Weights of a small GPT-style language model, trained from scratch on English Wikipedia.
Size: 10 layers, width 768, MLP 2048 SwiGLU, vocabulary 16384, 96M parameters.
Architecture: rotary positions, no biases in attention or MLP, untied embeddings, normalized queries and keys, gated attention, value residuals, skips across layers.
Each number is 50 + 15 x the weight over its row's rms, rounded and kept within 0 to 99. Layers, rows and columns count from 0. The size before them is the row's rms in percent of the matrix's.

# v: layer 4 attention value, 768x768, rms 0.0396, rows 283-296, columns 384-431
# o: layer 4 attention output (transposed), 768x768, rms 0.0591, rows 283-296, columns 384-431
v283 095:34 36 40 31 51 28 49 33 45 42 18 69 46 40 27 64 47 45 30 69 49 75 61 43 49 56 72 06 29 69 39 51 54 44 48 38 30 60 51 50 44 64 72 30 56 48 18 27
o283 096:48 45 61 51 52 49 68 51 60 26 43 73 32 48 27 75 61 35 39 53 63 56 72 38 43 44 46 16 44 73 67 63 54 38 53 63 71 53 51 58 52 39 53 62 29 50 43 27
v284 095:62 38 50 31 60 60 41 80 29 41 40 55 57 23 76 46 55 61 57 52 43 51 24 49 64 56 81 43 36 35 20 65 61 49 56 35 43 63 44 40 68 53 44 53 51 33 45 13
o284 099:80 33 56 36 67 53 56 81 47 38 40 85 28 29 56 43 67 38 65 57 30 68 66 48 38 54 85 51 40 53 42 57 62 56 67 33 49 59 54 35 54 50 41 49 37 57 63 27
v285 099:53 22 49 73 33 72 58 49 66 71 39 54 39 74 28 75 52 40 48 66 80 53 59 43 44 41 15 40 35 52 52 68 70 45 62 42 47 71 64 64 41 55 45 17 44 58 58 80
o285 104:51 25 48 69 14 64 59 60 54 59 23 35 55 44 36 53 69 27 44 49 50 41 52 40 52 33 38 37 55 54 56 78 36 36 42 66 60 84 49 60 39 54 39 06 63 46 53 44
v286 097:54 35 63 51 18 37 52 53 45 54 54 67 40 55 43 63 48 18 36 53 52 27 17 66 56 58 48 69 68 36 99 39 57 63 59 46 70 28 33 56 46 62 53 76 43 36 11 39
o286 099:36 45 41 54 47 28 99 54 28 45 34 55 59 50 47 56 37 34 50 67 45 45 50 67 69 54 53 59 51 78 74 41 57 53 50 55 69 55 41 35 54 53 26 65 39 43 26 35
v287 099:44 48 70 65 43 55 24 37 76 26 45 46 60 87 52 46 45 45 50 33 37 25 64 31 46 32 38 79 47 30 38 46 49 52 78 50 74 22 32 60 52 52 78 65 47 50 36 33
o287 096:67 38 44 44 34 66 29 38 75 71 46 42 32 74 53 25 49 16 36 30 47 76 63 36 43 47 28 72 38 38 53 38 57 76 69 51 62 17 26 53 44 68 76 51 61 61 28 36
v288 095:45 22 26 63 25 46 59 66 81 57 58 52 35 46 42 41 76 69 38 68 67 60 43 44 53 47 48 57 54 29 49 63 66 37 60 50 46 42 27 68 32 46 45 42 37 52 61 62
o288 100:54 23 17 49 70 52 56 64 75 63 50 37 18 54 42 68 52 58 59 44 38 56 30 52 42 40 39 26 55 48 46 71 48 34 67 51 46 50 50 41 32 48 39 49 64 45 59 78
v289 097:51 61 53 49 51 38 63 45 31 52 60 83 31 62 29 31 62 52 34 44 66 01 46 29 64 52 29 26 58 53 46 45 59 70 47 52 61 55 44 54 29 46 54 61 63 45 60 52
o289 101:48 43 28 55 56 56 50 51 53 38 47 75 45 63 25 32 63 35 46 63 78 22 49 31 64 50 39 34 59 53 55 39 45 57 58 62 45 50 61 46 35 52 57 75 50 53 59 35
v290 098:29 79 24 37 59 49 32 55 49 67 57 34 63 60 33 26 86 50 48 56 54 71 29 30 46 57 55 61 42 67 67 31 57 58 72 38 60 35 54 49 50 60 69 29 19 60 52 63
o290 103:15 58 50 48 54 52 25 52 43 57 82 59 52 68 36 11 74 59 48 57 58 60 27 50 45 59 41 77 53 59 57 24 68 55 91 36 49 35 24 81 58 58 66 23 32 53 59 67
v291 097:68 38 47 44 70 88 36 41 26 45 63 56 47 79 48 60 20 00 59 65 94 47 62 45 61 62 65 60 54 47 35 51 44 30 35 50 37 36 43 22 30 42 33 87 65 81 45 23
o291 096:82 50 51 41 77 75 60 55 09 62 48 61 55 71 29 67 17 23 33 87 61 42 67 42 62 64 58 38 67 75 37 58 46 68 38 45 38 61 51 47 52 26 27 61 45 54 44 33
v292 095:61 58 64 23 62 47 52 79 15 20 55 44 58 74 60 65 67 55 59 39 77 45 41 52 39 51 35 71 55 41 19 49 53 87 53 39 56 38 61 20 70 48 07 69 53 48 36 37
o292 100:57 60 42 35 45 91 61 69 50 54 64 48 87 47 62 49 66 41 64 39 46 39 69 54 35 63 38 83 60 44 61 43 56 72 55 72 68 33 51 61 63 60 35 76 51 71 45 05
v293 096:42 58 57 33 50 52 16 74 33 66 78 73 54 34 45 16 63 50 56 47 73 45 63 63 50 61 47 67 59 29 61 38 42 56 89 35 70 45 25 51 35 39 22 49 49 75 50 37
o293 103:52 48 50 36 69 33 30 81 49 71 73 52 71 63 50 21 73 41 41 48 32 58 49 73 52 52 46 62 65 26 51 45 46 74 90 46 62 38 46 31 45 48 35 58 50 73 57 36
v294 097:46 12 66 09 57 58 56 43 58 31 48 41 66 37 49 78 49 43 35 28 31 57 49 65 37 18 63 32 52 57 59 08 62 65 27 58 29 38 31 36 15 57 74 39 52 63 63 54
o294 105:47 47 82 36 24 66 43 47 36 48 56 25 46 33 60 49 52 44 48 50 37 53 71 77 48 07 58 48 58 41 41 36 62 66 54 49 09 45 32 45 47 39 47 75 62 65 51 41
v295 093:39 47 42 68 52 45 40 42 71 49 49 66 44 40 74 49 63 41 63 71 64 41 47 19 16 53 81 52 72 65 82 50 43 56 58 25 53 46 59 43 04 48 34 25 76 21 33 36
o295 094:29 41 46 65 45 34 41 44 61 42 71 49 58 66 59 46 47 51 48 58 45 44 65 35 50 55 72 39 73 66 72 49 22 14 47 21 64 72 44 61 32 53 68 02 53 33 55 43
v296 098:45 41 34 56 40 39 54 61 32 64 66 43 28 88 40 46 49 22 99 70 52 53 67 47 46 52 39 53 47 48 38 78 45 82 58 83 70 53 62 64 59 38 65 50 42 35 73 42
o296 101:58 20 35 60 48 45 45 59 36 75 58 49 49 65 57 58 40 32 86 53 40 45 73 40 54 72 36 63 46 30 44 83 48 58 27 58 54 45 67 78 73 39 55 39 56 61 63 60